config.yaml
norm_eps: 1e-05
qk_norm: false
init_std_down: 0.00193
Each number is 500 + 50 x the weight over the matrix's rms, rounded and kept within 0 to 999. Layers, rows and columns count from 0. Numbers have three digits each.

# up: layer 6 MLP up, 2048x512, rms 0.143, rows 1365-1464, columns 256-319
# down: layer 6 MLP down (transposed), 2048x512, rms 0.0353, rows 1365-1464, columns 256-319
up1365:451420665619587457525487460518379565651542559416574506570523460506443670435407502490596561593451564519571535543465502551520482520530449364569575572422464320554565430516521620420578501380468494
down1365:432540531516479604359494440345591474441446506617432576537450496541483533613413441458452574519410602497499631491493558538447348600560455514537557470541568429578491482577479557501516306486534501
up1366:512508492462459588467527531505490596522408397457493539509483520415514447461591468496464493491520471525463489479464506460480528514471537490549552568472488536498478477503468470533520500575523497
down1366:559546353486550505431547439453429534430511484523559582538523395535512477494455477511539486511488494451425565481551540469607530545352518526476509539536530493547464547411571468397491560533530579
up1367:488504506494470510505502489509502515502506514496480484521495497488502504490492484496509497527510527501481512493515500522517502514509511487495496494488523494474494500534512520495482496495502506
down1367:486543492481503505495502503525489475498511503521487496490503519517479493478527482517503488511501462527509529501492487498472501467486503486522500481519496508519502498484497521499498499497488488
up1368:501501498504495502491498501502495508499504505496509502500516495506495508495501500499502498503504503500507506497499503513507498505495501505497502510494502506501503510504495502499497503501496508
down1368:496497504495498502500499502498491504498501502497503502491500501503502502501498499505505500504502502502502505498500491497504490501497497498499502503505500498497498494507495498501496495501504498
up1369:449437587454588495614445501499409475454455506410549389641517422488355477476472631650426540498441514615500476368473579416538564565374389423526468455442606514533381466463588462452477476414476570
down1369:529455604532496541499564485550419333489496518482466448626533472530482483453606558498534494468535526479549493587540432490448502524475579472428597500454526576466454484439446469562423544522382468
up1370:510511513517505496507513504507489493520503511501494495500503498481493503517503481492506505474498486501491493489487481498501517485488514487505504507506512507518502473496507505494513504495507497
down1370:496495497470494489471500490526498516514495491509504505500512497506537509518475480507480498489521504503518487508515488525491485487497518509498530513525503485487480494503494494503506527513495519
up1371:504507502424538501469517484510498491478515498531502506436491512543508518515447427524499496478519440545490452464466462500477558447490465445509469581501471517553496489573456547466478529501562506
down1371:512538470555505491474467488507514463510463489528527523498489512501489536546499477513517499457520504494521497484563464570460546487482454490569478502465466523573471483499479510542421479558536521
up1372:449446540421407447491462525504509469476588516516476394547511442537492428451501487450577533475535418499477458474526500489568501494406439449580485534464582485442507429435585360553637487488496490
down1372:532432464519467457571550433563501569498531413422541464569446435485581516457474388456601483405633564531444485555484497495435567492409526432451621537423564490584510621578496536426542556481381496
up1373:435535495539527512527511522435491565472606474475576463622530499452421547486505524523444564411483380532562510582475469509531501535392521418421463458513505486512547453495464479486501556452605496
down1373:592562510482490573506413467540503552560423443552499474489434491346415426525504458474413534560500472381553538374512513482541373489501450497435495442611556555492402465477554530550504544583483538
up1374:497504503500502504513502501503506492497498493504492499497496497495497501510505495502495503499497504493493503503500499505491498500494500502507504496504495503503500502501504500500501502503493501
down1374:498502497500502499499502500503501496499497503503500502502503501505503502500498503500504498505496501504505499502498498498502502504503501497496502504499500498499505501494495496505496501504503505
up1375:515516590589607536530459470471551593493613634539416516558445540517592445525409479494485517462452565465618521574579485466419434520419377554445504521342466491501442514479546674595407489534541550
down1375:537454495494623563633431502536568414398538597584482411634401513508560408477540662453533606421518521569548471482518362458644463576474570427566485489523519489446439561444440535552458549458541499
up1376:520368438549545619643425391476508565438614505351541579453504440406515460494512478506483482525484539483584513519454513570373580582400499532528445434526533552658528606452473576561519403504462407
down1376:588493474491589572482457527564521450395420536578560508543621475615470520519498528449551664546526422512546386587366440454444518501526464499438476662473377393548451594405409545348469422451499439
up1377:527444465473645540536530482424637500427515422385442534599573586461396637415492587571451481513414518430450549411565460494449420619580518535487506538471483501474488502525417543546416499488580613
down1377:509508499467429454541502578508502401454428434445546391459464434543498464466491428500436452507498477520538589497461510464455525629528460524518474565457607508523509542421507397532380509430554391
up1378:543492445645614474583403446510425544574495624554472527561850464541352605447627416519561636579362467686414681455562597509460446575625475591589361411539349644627375434570547490497411646490484381
down1378:509502478569527484497452549462462509476507498501456438474486496452481513547375475547440522568455494556587460439448559468528500528611495520578510522509567492587405423353509525578524582613514474
up1379:496491423546500539519504452510502481482549568464455510432399594465526574494487506441469535507411509569502503403578485496533456588466521450484487516585490453536435506484430441535519537549519517
down1379:549465550588558446491451558443451482472631489472478468492560561478402524525397476658546420421475575437529652512638574521648528548527523584554601467503526531586453530511451580616545508503471485
up1380:485496515510495498497506496510506504481496513498495489501499498502492499483501479501486495493503497515501515504500504519502498490500496500510505494507502503492497512507500519497506505492498508
down1380:504499502509509495485507508499510515507508498497496502504503507501504509505511501500501506503508500485506489504502503510505514508504497479515498496496490493499502488513498498508487500503496505
up1381:463404499545503591457529461492540576667453489487575509589447489536581612579474500490594460531525528569449576546536488446456548528572527520496399474566551500422479515459531385409510412448507498
down1381:557467585549485484466433409605450489570530500548498586539553441586594524395481534491540512492492526600480466548586458417581445625630499488584605513458569552525424477555522476455619404543551550
up1382:530491472436571609556561466477577482543555546604406545528580585631472473389402468547529457494406646456436536435431533364567471506484590535482414495515377584502528809483477546529539504364396366
down1382:567389590431519491472496527453587540440514497445588496614559592644438550452356339536515545403444616623602478609508535549482523490533476518532506453497586529452445402516585599519496447529417488
up1383:490504495495504497501509506487491512491495519485501504515531507510501502502507511500495485493488495496499484476505497510479498504512509513511508487498520512505491494487491491506498516514522519
down1383:495492502499505514497485508495516528497515509508498497504498496495481503497498500503504502493502504498504489523495514513492494490507495528479507512490522501499490508487495507495478504498526508
up1384:410404522470517494526464577466463585499467468548543460529444435519459477565521487523569528536495442442614561474462508475582513443524553518516457556546456452469508569496469488593574489595541518
down1384:515620514506513532535480608527495550473460544572561482557620463495469488544459578505576545428507401482494576567648594472469566521539471507620513477406409594498490436540420608463420607468561516
up1385:498497493499501502498504504499502494499503502502502501499505501501500504497500500502503500498501506500500496494499498496496501504506498498501500504496500500503505498500501505496501499500502498
down1385:498505502499501496498502502496503503501499499499494498500500496500505502497496500498501496503501502498498500502501502503497499499504500501500499499501500496496499500498497498504505497503499499
up1386:428624497456511513539502548567498569456561470486477508472509436500540430531557469551510458620541565469555533378546513535506605561559461568559456475505609515568478487603475499418548552470479469
down1386:403387581517494358491622521642500597511434433527531492415560457626550529471544494537503410442506531463567481503504494612451557453430469479361511542458450555534477511538441546579499532559562479
up1387:488485534527519521480517441493434425541475489557444528401472477471523527465521513469485430505551510528500484524482463507536445486468566495480472553482465475414444519489511459555438454447490510
down1387:467503483512452505451448470494496518400504509453539497554531475474500432484510481539505509480460520498540509525511493460524541482447449518502500437554522455557467498553596494413482528542529474
up1388:471523536475499417578550505545435456558588492550543621457462434538555482555461581498406509450521523481560564603466452514518540495346518405509625458455493474646498585520514500470464442376547477
down1388:545489363486537503548529486467545457415589473373369489405395471448329533597361628517532458516460447572450524556513549407353537494516477451336543484632540471425489561420545533309487514430377481
up1389:514505523500489466477534456544515488458446523477460473539505485521490543493544472465541523513493515513497492480485505475475507547509495493553432554538475476466469525472446537493520492501490507
down1389:483482507483513516467548483476486518451513511470484526500515502466527504507571499528454497497512492507482546504516484500480508456495531519526533544467505533502506558477530501531535512505489494
up1390:497500500502502497504491498509495494493500495496505496500504496503508505499490498505496500502509507491491498501499498502504502498501504490505503507506493499502504502501497503509499500497499503
down1390:501501501500497497500500493502500503501503497504499499500491500502493496498497503500497497500501500501500497497503499494499498503496498504504504501501501497503507496501502502499496502500505498
up1391:498511541367506666483435453456554553481527541548463660633592514587505496579470650564440435599527496475602541414539473518442558414471532502549430487461509497480568545507609537604533420467631632
down1391:389413555480450634446416415395622410453542532437492484391630581449453485555484406533405543544500536471702562610505479454455456498424469444591499481587385434461483514531428521586563454554601587
up1392:501496501497497501502493499514498493493502500491494495500500492497495501506501494504507500499499491494502496496493500512499487504497498501489499500496503501505505500503493495494497499494503500
down1392:502498497504490496499503504499494507507498497503503502498511496501501495496491505503501503491505497502504507497505499504505508507501507497496500498502504496496504505491501504497503496504499501
up1393:493501499501505497505503497503502498501500500499498503506496505499493500501503500499492493499499499496503498506502499495499505499495506497504501501497508503502501498497505505502497502500499496
down1393:502500500499499502500504498500494503496501502498500497494497501499501501501504502500498500498500500498496500490502499498499504500496498506505499496498497496502503499502504497504499495503498502
up1394:566548578626623420489527558488332481522461458517541474464435595454502562297490519444566596499572472517403387639463524458409565481596510531401457546624616623459452454396502610553481552530491505
down1394:533481539539443511457564572477508527553531517497424570386449524454450471407585654456472533464444379470534507497413473440530520470487511498420502476414467587490365482559602473410470630542484525
up1395:334438594438525504496572421351475566443416486391553495326568556571544586661407497696452524519447505544383517402425484466393472540448539556456418490494418447467596408511439502443469496526404573
down1395:582452550590490493554511416462566472517462405481494495507475548498530420537515446472522452541525481548581537402385590554433430487514501418468349540459501526483463518443506604489505463542456472
up1396:558553485549484586434496528449481535503547507473497522517470472591543452445495556541447431476546652495385525556445463538476531514449555513566537515558568470597620440580455529527541532522490561
down1396:492551528475496500555443486370652607374505518469405501538519454511499438455454498589565559488642371588489489465475580604579498464508507594426492600501484533487530465485448443488459542504533505
up1397:449477538483540536515457582400448476524585518528471398517468532497525620489462483504528485486520599467530539536483533545541466488546535478582458559560589541550570489410579441509475578470453479
down1397:529488538493568506537564538536527499486477419467430454458544391486500518506511530495493482526554471458529549453446468507481526554437556535502447441524553508467493424638422465542530527489477514
up1398:424484404507444524462485496636557506512483358433624558469484494454576470498525457571598532527449482430569494496411568606452435466435523469604393481486496521442573546300510487504522514579598581
down1398:525545444470582460462469485523489530460482523522491427472515614588499593523459478571528543628522608418529569576454593550466463535411426421553490474491485365480557602467496586432517565555482523
up1399:471578554595426429467585367421425404529463572404504544398586542441579561410380578650461420533413579469551505493629508516472509707347349637620319571544523458492516412499537518546487615516583544
down1399:433562551495542530461584512435620421493529503439486485583414527466474413528467622533461544617492584522546534475515428542526533441423507481506466533488409496407470519478553482444504556530533468
up1400:416444434555528526432424511536503564447535428509537426468422440488536618487498430427530578475466589498531509525517406578499496439431556514576491470559511493534427501542418594408458519579549508
down1400:560523542503591594528599477425595494485548548474464608425489528584544487499491527462491508525547511439635506529508570526476507598519504438578469518444499465558398523529525556500510489557437526
up1401:488569545493630574507516441496583501526496482501524568586412455538353442546495580593516455474547511385562484600478553533402553443541411451542541485480523517544454479466476418429504575551533451
down1401:495458448487527469552550552529483497570427411465522549495493486570383638472620492449464529431548493329621425524617481561490545502600524521577481350530550610418452514539511525582464490389514363
up1402:466583480442502427435495530446557464434523514573511595516487528560488628433524425443497468533592545446532553517381552484533532536423461506602475446552521468535552543386544576421480514517521509
down1402:493517494493512547444440498370568467561427417492559412389518442488545526476426540510382440493504470513563479456504534488535538581370519475554550459481541580485499459422551606544499572539439494
up1403:519468521505528647509518464584478502506444525442534511548629565606437541527369496501572587505525445409440631567462515465320458553449539497403564485660577433445523446510493509519480504395505467
down1403:459528535575469484432392636477429606439545405425423476406499580454504507429409545536513566580468592592502516557543497453458466621525386384507501468423477510526430591472494481564529534457429434
up1404:508501497501505495498501501496502501502495496503504498503507500493505501499500498502505499502499499500492506498502494496497499500496494503504504505500507501495507502493499498499501500498502498
down1404:496499502498498504507500499503503493500504500496502500499498502501498500501503495500500504497497495499495500502503500504499504501501494502505503497500499503498499502505502499502499502496499501
up1405:460516529519544523557511511486486510464437533471538417522494529513527455534467551527455452507429416469386482425444511443505594526397443445439521436431455496502484511579451461456530480526449488
down1405:488555480518534424513464478443403485395514492491501551465484526442533532593516512514513515425540525476520520576522485534507552437480542438530477478451502561505533459467503560578519519484451533
up1406:436500537544442506478532520442526439518399579609487509538512438434411513534428490560418426588466523469534517443472551477491478416559484476598525418504496525500526556595570520579474479418514412
down1406:524452477579545450499523471456423415455515435450516450454501479464455466494554522550527560561508452534506515526418489554559549497530463540481439510471542515533497560486447478454596442459436494
up1407:455514566490438390536591450572440472529435578415519464549477479562454617631612532508592444594607462489521439464541483502449428492464470496568453495606582463485505412497514443497536480595463447
down1407:422475417425502479583491390577356486495494520403411376618525494533411508542526485509597612586493504488451540448468527509511628566538538546507420509493499548444516458584474603484508449424516408
up1408:537462400515546495471582463507420506502490437509468533491543486492526506481508529532551374512443540547438471477437562461471469545442395516536523509544533458542445467500492460516523417536476493
down1408:394488522499483506514434411532493509491511534355495462492537539520497450584514377494462483484474416451524458479547448359502464487542524485472485526505424507472478575455490508427483546502619564
up1409:508503493497503503500501492503500487505502496498500510506501501502502507501496491504503502482500512500495492500492495491489497508498508508498505491504504503500502505498516492493503496494493497
down1409:503497500506508495502497497494493503507502505494502500499498496493502502502501493499493490495509501498504498512499500497502498502494500498501498490483499501500500502511499500495510492503511498
up1410:491485530488498517463482485495486521529494524513497521523499474499476493507479493498495467493565525525503495508476508524527525494485514515509494527459481497529525511509513483490531521496480496
down1410:505468474478471512504568508501506478444546532490516527473470506519481493516518524463490462517494541482454423465510514464539499469497479567506490538503517513468517494468494478514475529525476533
up1411:484526477523492418557509461546521583446589442520473499427516539465498367406539461524535439522463491465534489437356543422523445502554516511491492493471433518455532505536565467506498555517415548
down1411:471493602496498540581399475512454586591428527458530434523552576478574479584497483524432527505533443514568519479560577575507541499623510592517468549527457529419501602474452525537497514615520528
up1412:501498500498493499504504505508502504499500495491502497489501508501505495499499497496497501494497493499492497498494502499505494503502497503490501504499505504496502503511498497512508506507510497
down1412:499497495500503503504498507497504501509499496507494499506496494506496495494501504497497495497496503501498498496499501500504499497497489497496498497496496502500505499498501498506494504503498503
up1413:463394588511462590514525492495423551506446454472438567474507480406590487485542458506529621562510547499488579526393493533414433491503487517463515553535450527452410499490515508514651464544506520
down1413:463498506491351439548576555510581548474517564506460431411558400713461414484484436506491479490561360549469545442403441565489479501590566550480615601489534556539449548433396532483504583524422587
up1414:509478392383489567509575461548436614452552513387479428456466434421555478523407503566504612462511492474484469595534491468488491519368428542487406395491432527558469606452473491538543498509573568
down1414:485562439468530429502452560602537610511522615539511441447608488458469518570588606597423442595485527492557401523549549435454525538486611441407529411498505530420539485418542457379471542493462496
up1415:497504499479487467491487501486491500501507508500514505488499483500495496507515486493509490509517478505504485501511468494511510489522500483487474503501504506525480518514508479501493493483507496
down1415:493493509496518512508502514504497491496504495494493486480504500486516494489510500507497523506503494490519505513492494507504487477474504504506488494475495518523496480506498509502506500500507504
up1416:504512483508506517507501506516467497510492485487502498507500498466495499524493494516502498508495488497522502500466528486478481494508498506525504501498520480520489466517469497476496504477488490
down1416:496489517519504491484505534488493513522517513508496498507507496512521504470485504480511497477500531519499497506521509492505507501507487486474493516504514476500490509497494513505483504509515525
up1417:465488475494479383568506472481513445543528519483447524437455498508475452562562487451501535497548472484579490393464475449451493493589530467469498506527424535568454485469500498526520578423501576
down1417:546471499446525468447536499451527536551498440476497519541486443463530470448544434504460481486468600501494510518515542507498496452514450500483455572502486472496519535440530575537547508432442480
up1418:450493593525539490457494533524467550514548515532555451418498659461482480440569495521558554506580469362480463535435462536617493430600422359444524567506482435528429484476343512547537619461530467
down1418:592428496459548531480415490438550598564512454491456589486445565496496455567510553521359567557420447496465529491399563590428556480450604507494476541510476483524545414530460420588466449497456511
up1419:453478491401486569508443587512534491456573533412468426481507412429563484482496580501507536429457504517505429489544581577548494504519470436632502577524555488539460499596451491613493435527537444
down1419:571436458466520490620455445412484504512539493517490494391484520486619513435589477534448626440371586590546561564482479470435462490475489531516590545515503521521562481628553527525537515498443477
up1420:504503507491490488492499498491496488510476513511494505453510506515517507504487478496488471508485549487491516508489531486494537506502510496530489513483487525491498513482502508491527496510490519
down1420:495481504473508525499519500477474503483462503472504502475478488486495501500530483497525516494508509492508517525487507484497503502470502500487486524485511496503499490511507483503478499504478506
up1421:501454418569447523545484489459464494476564533545496541393510508492524469506463521576487442500525517510514558521499492554555516512496424511462529522516486477463493444476449461413544528443522479
down1421:512570549460498504481455485489467515487539390524519455460566489464559525516492483553512447538520506457516485585512540424486498526519514508513451450480505564439513487460415534552521438445500524
up1422:481578478560528440442394415414539554513522470632566504534601552533419514440557514456342506536541517478384504518530441352457484512513469333495381397433572503430638498518375521440515454556585550
down1422:510348609467414391494518514505550501587502450524455546607350466407457536382404395464556431452664599484518496391586517549466511453547559529534633521550430510558580483489395549521442379496677415
up1423:507495496507504497498503512493510502491500503504506503495503495503502505495498485505499497508511512502500497501506511495494506501503504505488507509498484502497498495498513500496490505485501495
down1423:498497501497497504497507499505498494501504487503495498498500503492498491503493506503492502504497501500496501503501504492496487511500503491497503495490508502495496497490496499490504502494492504
up1424:496487493511496495501509508484504500495524490486511513495499498506499490492493489501504499494499494496495498495501507511502497500495494497483493500503521492499505508510501496505512500496497501
down1424:492507509499499503489498508491497498497489500504493493506500484509508501489507502505500501502507494502505509500499499499501492498500504500498499497503503488504513503497502506504505498501507510
up1425:498498505499489510502495502493498498500498499496501498503499502496487495500502505501506506500504499496497497498503502502495502501499502499500495497500499503505496501496500501503496499502495500
down1425:501502501501495502500497501501497500501502500499498502499496500500499498500500503503499495500503504501498500499498501498498499498500497498503497498498503497501499499500493497500500501501498500
up1426:506391438577580445501458519375480539480599580423484536484424503487615532427510469466468553489540600470553491431488401556643566464487584510650438430389550577437610364493568559530474430428432563
down1426:338544560531523468582519581531658629502436459520604485580512571487461489452456549553403563471523526511453536456554517516468472492534424422559512518459411580463571584519420497473493512503510552
up1427:436571497542583536422482526434519497544463455449515444482456476540580484477535485491497547574491536397474525611447440539481528504435405475540558480547509454549494446470468573501537455520562567
down1427:555520485481475544474429454579477455523504479519509569496473500468502527501464555564562479535478499503424492389444521543553543562477519473513447482482480512466504595471563570586506480500553535
up1428:410515561472510440484453557492529483469610433474486563556481496490477496501478482600585528465486456491525444462391498492450541437401492466568433484554461503576530447443415457424586553523483463
down1428:446548586462511527565562539437467408513447553539539456490432561433519470444409639454506525393631448496537562434493532467471541621427514537513553505459469443516550490533614576536529488470398555
up1429:547523583614430410512509549574470570434534602519467445581484517497533537410435495503496565515486631643566492544476498540487534427518477476517441474464427519531442528502395467476443420539452550
down1429:491534440480529576499424492422603451581471551533462563458402395489346467521542487493379518453488479468422421392578550515490511600551490563481488515526474515460627434525605498458507558492602437
up1430:488505459418462458581534494532375456419519459509474468499472452505561496482468481410483587575447488435381543426430522521523457524555538419464455562528432506515627552461537446573509519506535519
down1430:429519522508456417546570509514548418495462540515429436453440462558473461422507572475508648431517544457434592496492483443586449562434471506408480631514528457545529431558532477408512496498579521
up1431:503501504500506506492505505507508494504505510486504498503502491501499497507493500502506496488502508505497492498489494480502503504510509502510497500493500503504494512501515496500502510499501511
down1431:498494505486508508502512504500507499501508498497503492501496500493507504491508498510494501498505499514503492500494505488490505504493491504505505502494498496504499502506495492502503498496503501
up1432:594511531461464564570528487555509453528539610553542539484545509356549575568486580527522557491392498567496500519574555491468491514501515529498476499497464603527479557505514489552482431504508528
down1432:495613431490479483373487447513545566599441491474615381505566529480502461460546508526490438589479471510436507506495567462579454565556438400600440524561498452509476478467412518517547515441577509
up1433:509498507501501496502501498515496500503498506491497505510502496501507505503508499487497500504492499500492514502492489506507502501513491500504495503491501497490500502494487505496505504493498499
down1433:500489506489499504490495500496506507505501508499501502494501502504505502503482494503510496490502497501499499497509494498499498485491507511504506507501494501496493503504491511508496517501478505
up1434:376577577472453553575498502492642472476542467477524505513436568575570557562606518474407457423487412397475590530530368503433398568619523592577522544573548568620448483500467497434375461462454622
down1434:634479410497460548588529494481583588470480471515427430505432507543475577443399525434503557442469451510424512555336552596469459633492548546525486517457529498493477519424388434451549565538501659
up1435:583588551517516564481449416559448471544505477549526469548540518476534552467563448570527503565501533506401541591593503441453529472576530587480535415532538478495477536573515512538490493540459518
down1435:479427546543505552516454507538510560519472523465523518490484402463548494515546553600522488496481571504544471530566452461540546494519493446537540506548451495456520495521483504406498560465521454
up1436:504504490496498502490507498508492500503495503501506499501496502497503501500494501503492495501500498490499500502496495504495486496497499504504500509498504493490495501502489498506494500503495495
down1436:496500495507502498499503503499499504498501490501498499502497492497505503497494504501502503502496505500498501499503507505498503500494498502499504501491505502497505501503501501502490497503510506
up1437:421506447481493531498426515494426552449557582548541494553525509497508534406513534411434505565575538476473436522476552485505501503499392500554474460546580460469533462525521509483549507455538554
down1437:577479564450540525488458533434418549523508448548487465555360431519471540566525477459609571546440653594602584488591461494544475492489403470582452533534503538525531403409515527477567494418490467
up1438:469372474578551547490523522521506642473519464499427541510550437530511558439505447480569447411535426407423477579517485455550469505517535451462492630500561491478466571514581522460589481551538571
down1438:486442592458441535556480459500449609486509534543530553491450519620527551489472505503552418477462495538446535544541457454485464472448481570513527493437542416424533622550469564516576596548502507
up1439:486494506490485491496511497510486493494485483485503502490499516506497513503493501500515501483486512500496510507492503512500498506492469503505487531487514480485507501474502507496504512503480512
down1439:478513485501480485482487495502494498466481511492498500464512501521494515493501492510520505490522482483488499524474499489506502508499522499465488509525484507503512516492499490496483502515502493
up1440:526488452450526470556505516469448496439508527427457581539500552460428500446509533539547512509583466532482529478498538551511474551440490482484508430540453551545485522580487570538499523469492491
down1440:480430490499465552534556444563463492472524525475509583507444442545483517490545482504482568501527516500456463527536491500479485471516482479460431489445521505483405466542451465530470522532487467
up1441:453540561493413494469529452532359499510479503558488545411507464482433457494460539470439523451504568515562566516416479553454455470422548501506513649510546559532495448509505480482523537522508529
down1441:594566511479558431508486398519545560485601482569511519374630495495537463604531485598452449563450405521552455411497455463527525427510503384518539557526508500496581466443514479494489437484598415
up1442:497439447484485454610518529531583474415432460485449452558512645523489429500445630592671577524501579509559438503394544515525515347446525477481472528578577446523456410522546523516573528545528509
down1442:466521499497418549480533477537596491520430445441501547580552530496608493595420490549591483502509605415588419432378507453603530441528499473457517542478559421520476558526472463637540597545619408
up1443:498505498504500494493488501494491505500498511503496504502502489500507492504500504490504491495493496492507493503492501505506486494494492502491514504501498501510513499501493498506504498507504497
down1443:502501505504504501498518516498503495500488500502497501494491497502502511490498498506515505507495497506493508494499502496506498490501510499492508495502501502495502506508504505486508496497488514
up1444:493505504505503501496504504504503510493505499501502501505494499502502500503495505497500500500500496506497502493507498500503496500507497500500505500498502498499494498504501502499504504501493499
down1444:506506507489504495502503495500499494494501500500496502505495493494504490495505493499505509497497501500504496500503493496505503493503501504505506495504504490504504500501502497504493501498496507
up1445:488449482556525452542548519558516485579470465524459544458580537515464529509431538479530533555519513469535492486467476461513539529428476504471489454533450496474461443493532499440470492473502492
down1445:507451542523525468530509512421441575534516453487545542544515477503526515498484486435499470460530432505531489506492532487552501485481495465465529533554544468478550534464429506570459507501514509
up1446:514515494476458475486528524549457498475533534582590554536515487495427501549487494429499458506485458528480469519478511583561473476537507476475535490533434489506526543524502479524559544561600519
down1446:479531518499476498484522493477468435486537529502512461425451559528560515513491471494542470466463574468507467507483504462440516507481549537513511513532529501526457512556499589527425452482472466
up1447:484508457443475461463501365521479520537544451435558535574489533581454468579589613565458396494412448421468524466516502417600450569662564548468376529605600498567554478476501492454508397621502492
down1447:516479388415536346518518390502511547552456492518376511518487575513372495574550463480545566456511614419572562455504322597497450501560503637506457511398415379445522432515439560420384529468446561
up1448:470553499502426428436461476454391459556528534529534445418538472531555509517518497490427442547477549505487503467424546550452538508502474540514496502568494500516528417515462545538487485544462497
down1448:467455528478469497393520493471498552475505512510515391487590481436434496494516492543495544530487496510514506515570436416504487485567509442511419562523566458503499529445537514480526529484458522
up1449:504509405446481547460447447536513400550479554488473506508544380521476490530492428473425550448491455474602533470479434469516504440488520501472523449500543434568470504537470576474527491579406431
down1449:538525559516498444447501484524394487498475560449516456536452520514467464513519480478496497519557499541451510471550449425541460540504438405493493465441431466405526551477507464515570487591553496
up1450:492559536509515564395402525606455616461481389484538475551468512523494380555519522540527574579508428454502615494550514613475491514442441417560592544571475480461546454548427492445450478451446494
down1450:576455545441535602591478501387475533494610479533572463487559523482481572516488485558653524515424436551550565471581576690528515571617451462486573413515473515508440552519388518501499520432552511
up1451:488522452511444469456522520525514418504469457447411525524451466511472566494488496505427486461551503527520444497451491483519547511530460542464489456534456512508531458509505499432443511513438444
down1451:555539528508529556577475508523519513497588523503520497571564556524601463496563425448524578453490583465546520508580468468451527469488488471555470454495480511508541496509495455554598472454498569
up1452:427500547523493574480508599491503499488534493455481457593528455516429425453464432519392509506505629460495526404495530502421523534512475466527458516579596506490573528458523539428572550405498577
down1452:588631492531506473629511512554570493530460590584558513540478469522484439538557492598540427448465562580567507555566379526429501458480401433509441579576509535509537531426450419524582529532525419
up1453:492526462558514585406522439588445486579557499481457512462440554618500424466467485529429422450467486457541543442466658545475559418604449659525453384382523535455387338546609452543404428594522556
down1453:636528514542499518400467455559473480494558504508544604461499517603452457523483512479505497346519523591434499514609468600453563541583460531488416315420544491370433438587520346470484397508681459
up1454:578438521511558451444464467461481550492579581510585521481620434483519447351405471561517492637527625450506438584576445486481592485468582567594503506580525537536560509587428443656409521357539427
down1454:531537547553450627591460442562541451470560402408354439443499655624412482584562484581364463516644616526535562544559623397508467548508410398522644547603464493526478527502415472493489502566543614
up1455:508441474516532476511580490478536505541508460566477428490488551532480485462539571491464490579486519471486528426513447463473507545538479568539485461472524529545525525505503439493484498479496505
down1455:522525491507492538528508511481547533486523561515534513450554460554537498486453422409426507453483434459475460547543477524541465524460526448485579473504485407430493526503585409534597479514423526
up1456:454478526463481495482499383427449516565490481470484484499555388522607422459404588491502497428485519525492491460509470512502480518552414440513410551492532496558561522515445458499495575467476541
down1456:523632454596442492525534611553457392516370582439541453429437347498450529479429605425469475485590619608565454489548511395523490610379644425549472640514408446527458479506472520526465581477516448
up1457:474450403508460451551573571471483367555469429555499497519483390471453484582586474630530497424527495533512470478339549449468545367461585375420576463531508535622452490441496556404453571483401500
down1457:430439488542472590532408353586531540450529588551394404496512520494574477446447488420412487610378466378592441519509547555515491361491384532489545493567522378473528535549533490596558457657697494
up1458:539559523454433502436518449473356490497541546508625528502531495571516452475560438528522505550625572486530550515394457529537482588397419476523496443483549548505424418558434527555369571451653526
down1458:576509411438439422524455535548630487547454508520422459469471495540518556361426542422403497498525499468449484513449541617387520597462457503477493551425517579619530501463483478491512578462598568
up1459:368484427443530445578499658449507451478508529493452525603475555590552292392434508550438460462506481521560476551523471491395533502399487286402403480452446578450552450422590589516360495490490413
down1459:518535541554555487506517488489464440496480489498465484477537506467518501465533519546428520568473529544574472494538553542506474522520416411555433453498421488526456478552493564528428505486565436
up1460:511483487498486513500490483526495512542519532525509490516488480455494500501507496484470492490497507534500466487513499507511480494495509482508479515495491507519488496509490472498503510516531504
down1460:520493528546521539516500515506509488517503527512513474483479489483493489485521502479493509520492510519498504483498508531508510483510486517483503488509485531463489544483463499511485494504488494
up1461:573504586586460473514481462613584502445609596483488585541553530461403567458587569407523436647500528508449467555540572451609427527326499413549402582567532464414470496597458388490592559499541474
down1461:522569518415456468494499535566421501499465405411608525442487566470477467560693495482546607556513520490451566524470516521541545532463436531536515557552563475455594467557506455444633595436514499
up1462:446502600534511447513332461574453461465504551393554590521521738594582429437573505521572536578602441359446512653416512553427487495475338596448493479460548626476563410526512484568407519404649502
down1462:520384416523464478553503547460511559501486545464567457518448515516479592643418508407526453465486407423539475428439446540476533587524434456554492410563445467527546522514509466548492493487533473
up1463:467452420492524460620467506473639530471463578538504539427417547470580577407593473494500505530542539490498356487523599476462451492527432484565477495479487548505493449416590440518508490524520488
down1463:557515460491506520509545496498448519443473467491556580506490433449460488499571606471466523453539486470376545482487540623498450520527460471483452464390516530562585467518525500468530504495511520
up1464:560524535471528570508546419461444514454426489457477640503444433562536489436436597554577513452513525535454557518523539486482473476454371515543499488422453446408435543631582520561570455515514450
down1464:489499459454525479521467490510533554565517446513437570514420569473512565546397602537355487531505432450433358519482564510545517582570521472530342530402487453497637454583554501506510558428589470